config.toml
n_layer = 13
rope_fraction = 1.0
beta1 = 0.9
warmup_steps = 200
train_tokens = 539300000
Each number is 200 + 20 x the weight over its row's rms, rounded and kept within 0 to 999. Layers, rows and columns count from 0. The size before them is the row's rms in percent of the matrix's.

# gate: layer 10 MLP gate, 704x256, rms 0.118, rows 392-395, columns 0-255
# up: layer 10 MLP up, 704x256, rms 0.128, rows 392-395, columns 0-255
# down: layer 10 MLP down (transposed), 704x256, rms 0.073, rows 392-395, columns 0-255
gate392,087,206,193,206,164,243,174,199,176,207,164,212,201,187,187,181,176,188,195,216,192,198,188,162,183,190,187,203,184,202,227,188,205,173,227,206,184,245,196,206,221,215,177,177,192,192,167,235,196,203,213,225,226,171,206,226,201,184,198,198,201,221,182,173,211,226,209,202,213,228,194,206,208,190,217,193,214,211,232,175,144,180,196,168,190,182,178,197,200,203,195,218,231,210,204,198,228,217,234,216,220,194,210,202,214,207,203,217,186,217,205,209,219,188,202,186,178,202,196,151,185,172,215,207,242,211,215,193,227,210,228,196,209,229,210,230,206,203,201,214,198,191,203,178,191,186,208,189,252,179,181,170,185,220,223,214,164,172,160,173,250,217,179,180,232,201,167,194,175,197,235,216,177,210,198,200,188,248,186,254,211,236,211,215,163,222,221,198,204,208,238,181,209,159,181,208,171,187,199,198,196,197,201,174,204,216,201,236,188,212,188,215,221,187,209,188,226,194,225,182,221,202,216,217,203,154,215,218,199,199,209,228,227,200,214,173,205,190,238,188,231,214,202,187,219,210,171,217,199,181,212,190,197,196,213,186,178
up392,080,203,175,198,186,200,179,208,224,194,213,208,202,186,196,215,157,207,225,194,212,240,220,203,229,195,192,222,160,194,208,179,214,204,191,206,147,196,176,229,228,196,212,221,240,197,181,222,209,244,228,244,218,212,188,203,222,194,211,207,216,219,176,193,219,217,193,178,179,174,207,178,183,196,217,201,198,179,184,190,207,230,197,178,184,209,219,206,164,211,165,208,216,190,240,196,210,207,236,174,240,169,158,235,177,203,174,206,184,206,199,193,192,195,234,192,196,245,157,234,186,163,212,170,201,212,239,208,192,228,187,209,221,216,201,223,201,194,188,214,228,209,200,191,181,189,206,197,188,202,200,213,208,187,202,182,194,184,171,203,235,178,217,196,193,179,215,209,197,200,186,193,185,230,218,172,187,173,197,201,204,167,196,155,223,179,217,175,185,213,214,176,192,176,179,162,188,188,205,196,199,225,177,207,203,177,196,174,206,198,240,218,187,181,259,188,219,222,196,190,180,238,202,217,169,171,187,212,218,192,164,194,200,176,205,185,182,196,178,186,194,170,221,217,198,187,170,224,182,210,231,209,190,210,230,190,209
down392,094,190,206,210,174,211,189,171,196,216,148,200,197,212,211,195,218,177,185,231,228,175,176,188,192,215,211,201,189,193,208,220,216,190,251,208,241,223,223,184,193,213,210,181,167,179,194,211,188,160,191,186,188,171,209,217,188,193,168,206,184,172,218,195,195,208,207,217,219,230,157,235,246,199,199,168,213,236,236,205,150,169,183,217,220,198,192,210,217,199,218,201,239,217,186,204,198,216,205,231,177,215,228,186,233,186,222,215,224,198,192,192,219,213,185,202,193,165,237,176,197,193,190,237,213,200,205,203,221,184,192,195,174,182,219,208,206,197,200,201,186,154,218,175,212,178,203,205,243,215,193,191,208,196,197,210,212,192,198,174,167,211,195,179,219,217,169,201,218,189,223,205,193,217,211,208,211,246,186,223,200,235,201,228,163,200,155,227,227,222,190,209,214,207,175,207,191,181,205,205,182,172,219,212,178,220,207,224,164,227,174,207,194,198,189,184,214,189,236,195,223,183,223,230,209,213,216,214,168,188,236,214,218,191,194,205,221,203,245,209,229,245,191,182,190,189,190,198,209,179,195,212,183,173,215,189,199
gate393,101,187,192,240,180,204,225,222,224,219,210,176,182,181,191,216,156,229,231,223,182,213,201,223,188,217,185,204,177,193,187,215,217,222,205,210,213,195,180,203,192,224,190,199,216,196,147,167,184,209,208,200,207,191,195,213,236,195,217,218,191,188,205,227,188,193,135,179,217,200,168,155,226,173,181,172,212,174,248,209,181,213,210,210,202,196,181,187,205,172,206,169,185,167,219,215,197,205,230,180,182,219,220,195,209,211,204,207,239,204,171,210,187,190,158,236,174,168,175,181,212,209,186,169,206,188,190,203,194,215,247,199,189,215,170,222,183,216,220,220,202,213,208,184,216,205,187,190,203,184,191,201,217,212,185,208,180,237,239,243,217,197,204,217,228,201,185,230,213,210,193,234,190,193,161,214,205,207,214,209,210,224,228,165,187,187,183,223,197,191,219,202,199,207,215,227,199,210,215,208,225,190,201,203,212,181,204,221,216,190,197,177,209,194,186,194,198,191,187,159,160,216,199,261,196,205,205,145,203,174,218,183,172,182,204,178,207,217,193,182,167,191,185,200,171,187,183,224,213,216,200,179,177,212,187,207,179
up393,105,223,186,245,232,199,195,238,212,240,204,192,195,231,202,203,160,200,191,222,187,211,189,190,201,174,181,239,189,201,192,201,199,214,199,209,221,196,202,179,171,235,207,225,240,242,190,204,208,203,223,186,162,178,193,207,181,206,211,225,209,207,172,249,202,143,205,183,236,204,175,195,208,211,242,190,219,199,217,165,183,199,201,235,199,186,195,221,196,195,248,193,199,216,200,233,177,177,205,223,208,181,179,218,158,231,176,202,233,226,198,210,193,219,199,206,217,145,183,162,211,208,227,188,218,220,180,210,219,220,162,216,219,195,149,221,192,214,179,177,200,225,197,177,202,204,184,197,199,222,184,224,204,212,189,202,191,189,221,194,193,225,181,200,188,179,192,217,218,182,221,218,210,179,179,211,201,223,167,227,200,201,201,182,211,209,184,209,191,239,218,199,206,209,178,207,191,210,232,186,219,208,208,228,217,213,196,221,213,204,211,223,208,192,173,150,201,217,206,165,195,160,143,206,194,216,196,208,190,223,208,213,201,187,216,204,198,211,209,196,204,184,183,214,237,224,205,230,207,205,186,240,197,219,197,205,193
down393,102,193,179,166,214,204,205,224,204,182,191,246,180,204,166,185,197,182,211,178,197,187,210,178,205,200,195,187,197,224,207,206,192,223,209,182,212,174,200,223,200,236,177,208,216,206,211,204,225,175,173,202,214,179,158,205,193,197,207,195,186,261,195,212,199,190,233,156,185,190,169,192,197,219,202,206,195,216,164,180,201,201,187,220,226,194,212,219,175,221,227,223,204,208,188,183,206,199,161,230,196,218,162,186,201,206,206,169,200,181,200,211,220,239,216,187,210,202,236,188,227,234,201,210,218,215,204,182,231,209,200,244,210,197,184,205,188,202,209,175,180,172,191,207,215,179,205,188,208,239,219,212,200,196,182,183,207,175,167,204,215,207,177,167,218,213,225,150,203,255,166,208,185,208,176,242,217,191,222,192,228,204,200,190,178,206,246,219,216,186,181,172,221,188,199,175,204,195,187,215,199,205,207,225,234,200,189,215,158,181,196,181,196,220,176,210,243,248,201,221,214,207,162,176,194,193,188,223,222,210,202,174,208,224,180,192,186,207,172,206,236,211,192,209,238,186,212,197,198,161,170,211,202,190,191,190,166
gate394,100,234,168,193,193,181,209,196,206,239,245,177,187,193,193,218,181,252,232,206,192,200,210,251,195,192,215,205,240,190,214,180,197,226,197,187,194,163,197,171,165,227,204,209,231,178,232,223,197,215,185,200,194,183,205,232,188,185,210,202,213,170,194,190,179,213,198,233,206,238,176,226,164,192,145,197,187,204,236,181,217,200,191,270,221,192,212,206,222,200,164,215,232,192,203,208,218,232,174,198,200,203,212,184,239,165,179,228,187,224,184,197,216,196,206,198,197,180,194,192,234,192,190,202,198,198,251,189,192,187,187,174,216,225,195,205,229,208,208,167,208,159,168,218,166,199,186,225,224,215,188,180,167,210,204,212,199,190,207,207,214,201,217,211,175,175,186,221,216,176,206,183,221,177,217,170,189,199,193,184,205,196,194,191,219,224,189,209,181,194,228,196,164,215,251,217,208,189,170,198,195,182,216,194,191,191,222,217,200,186,220,205,232,223,206,207,196,215,211,194,206,216,214,169,183,227,212,198,204,215,184,185,224,194,178,168,196,205,184,182,211,213,229,222,188,205,220,216,175,178,205,177,205,211,193,191,229
up394,101,184,201,199,202,181,209,220,219,200,194,221,220,170,192,208,187,204,189,177,241,231,155,207,197,172,182,218,205,216,209,202,199,166,193,197,214,184,188,205,204,220,249,227,176,206,239,222,178,209,214,229,193,208,235,177,206,183,189,246,212,197,220,182,190,195,202,191,195,221,212,226,215,175,196,213,210,193,206,202,185,166,203,193,176,220,217,238,195,192,250,184,178,204,189,222,205,154,164,199,167,223,212,241,170,210,188,184,188,188,207,188,223,163,220,171,216,200,197,217,167,197,231,227,224,160,183,174,193,168,217,203,212,192,161,193,218,207,188,188,181,212,203,217,209,179,198,196,190,226,208,229,203,160,234,179,213,206,214,196,175,240,199,212,187,206,199,187,201,194,191,202,207,187,211,182,214,161,183,204,183,195,197,219,200,203,194,155,217,244,204,219,187,185,197,223,198,183,189,174,198,190,190,216,194,225,173,242,197,216,202,223,206,226,190,209,195,196,173,216,193,231,193,221,197,182,178,218,209,159,239,182,175,238,192,166,176,191,175,212,253,211,207,183,191,196,177,235,202,190,208,210,222,189,173,190,204
down394,100,208,198,230,194,187,181,236,191,227,226,186,220,203,189,205,167,206,232,195,182,169,212,215,197,199,219,229,192,174,176,189,211,180,192,198,179,210,202,229,202,183,171,181,212,193,187,188,207,203,197,189,206,211,217,208,209,213,215,172,246,224,189,229,182,205,220,186,196,225,180,202,190,200,176,153,195,240,191,209,187,232,207,112,174,175,191,218,189,214,203,237,207,184,176,202,188,252,191,187,193,237,175,159,203,201,189,208,227,223,242,213,202,189,200,197,212,198,180,204,210,199,236,189,211,228,210,215,223,218,200,233,195,185,168,207,206,215,236,162,222,185,202,217,180,202,195,220,210,208,243,210,205,180,254,197,209,184,210,200,229,182,213,200,224,195,184,248,209,207,206,201,212,197,216,219,172,221,222,178,186,216,198,222,249,196,210,202,212,187,169,164,183,235,231,213,193,204,201,192,215,235,209,207,196,197,203,204,167,214,187,193,194,192,210,202,190,178,235,180,202,198,169,185,234,203,219,208,185,240,198,191,211,199,208,205,166,157,194,194,174,202,200,185,199,184,207,206,230,192,177,187,203,206,221,183,215
gate395,092,193,178,192,206,204,199,211,206,193,240,209,206,194,187,187,196,194,177,189,166,167,218,175,177,203,158,193,225,178,165,223,197,189,212,220,204,198,177,188,209,199,192,203,197,222,188,232,210,216,227,201,207,184,223,210,226,198,180,184,215,215,212,213,154,191,247,221,217,202,219,213,223,236,203,180,200,197,161,173,189,144,186,199,204,187,178,244,175,176,155,218,195,226,192,225,214,197,211,180,219,203,237,216,197,216,217,202,201,220,214,191,192,178,202,207,209,232,194,255,205,222,205,214,184,192,206,230,202,215,181,217,212,220,206,164,154,201,145,172,227,203,215,206,162,200,226,238,206,176,178,188,183,209,208,198,214,218,197,146,172,172,212,203,194,193,168,192,201,181,188,201,183,216,237,174,226,164,207,205,212,195,222,169,229,181,213,218,172,214,184,196,221,218,192,207,183,192,225,184,210,195,193,207,230,194,229,230,219,181,215,189,227,184,200,238,207,218,204,190,157,216,206,203,211,188,155,187,196,192,191,210,168,185,200,175,185,210,214,209,216,209,223,201,200,196,204,225,207,202,201,210,177,233,201,205,176
up395,096,205,183,180,229,233,186,165,162,228,202,204,212,177,210,184,276,168,202,180,206,209,160,161,183,193,185,218,197,197,206,215,196,229,192,195,206,217,215,213,182,217,207,199,189,202,175,235,182,220,206,222,231,220,191,215,207,196,182,205,158,166,194,229,216,141,209,222,191,189,181,163,220,212,202,182,192,210,192,193,199,217,190,175,173,179,197,212,218,207,203,205,176,237,216,182,209,190,216,176,180,157,199,172,177,191,195,243,194,170,211,191,199,188,193,214,178,164,195,177,184,215,213,231,234,209,222,181,204,215,188,206,202,181,190,207,209,191,200,198,213,225,210,228,155,177,190,206,200,188,211,200,173,201,215,187,220,212,226,211,178,183,236,188,158,191,207,213,193,177,170,203,226,200,210,218,201,233,178,207,223,219,206,230,198,182,230,207,186,234,196,205,203,205,194,200,199,201,193,190,221,209,200,213,169,207,215,196,209,198,212,200,158,166,204,194,230,208,203,183,217,188,227,180,194,263,198,191,201,209,187,195,163,186,182,215,194,165,194,220,230,188,188,191,237,188,197,227,196,224,191,204,175,171,169,174,219
down395,094,199,193,201,201,214,204,195,218,200,217,221,206,219,190,176,182,206,210,197,203,187,203,204,187,199,171,223,176,244,168,214,211,231,236,181,222,205,175,187,207,204,185,173,210,191,195,203,184,238,241,163,175,174,239,211,210,185,214,192,244,203,197,191,171,211,212,231,177,197,226,170,216,217,199,181,205,237,187,178,223,199,208,160,205,190,217,226,189,175,189,203,194,244,177,214,167,214,205,210,178,185,186,218,222,179,221,197,183,230,191,179,211,200,191,187,176,193,183,222,198,208,218,192,227,166,198,194,207,182,155,186,186,192,214,190,177,154,206,187,232,182,226,171,205,169,217,207,208,188,194,209,212,190,222,175,183,186,229,132,146,208,221,186,211,209,196,191,216,192,204,184,165,186,194,202,214,177,181,176,190,170,196,205,203,173,177,150,180,172,177,255,215,194,209,230,220,202,223,205,218,191,195,214,198,225,237,189,217,196,231,172,206,206,208,214,210,199,181,202,174,189,194,195,205,208,141,223,195,192,192,202,206,196,191,195,179,207,194,218,224,230,216,186,180,223,203,201,216,174,199,225,189,236,197,196,192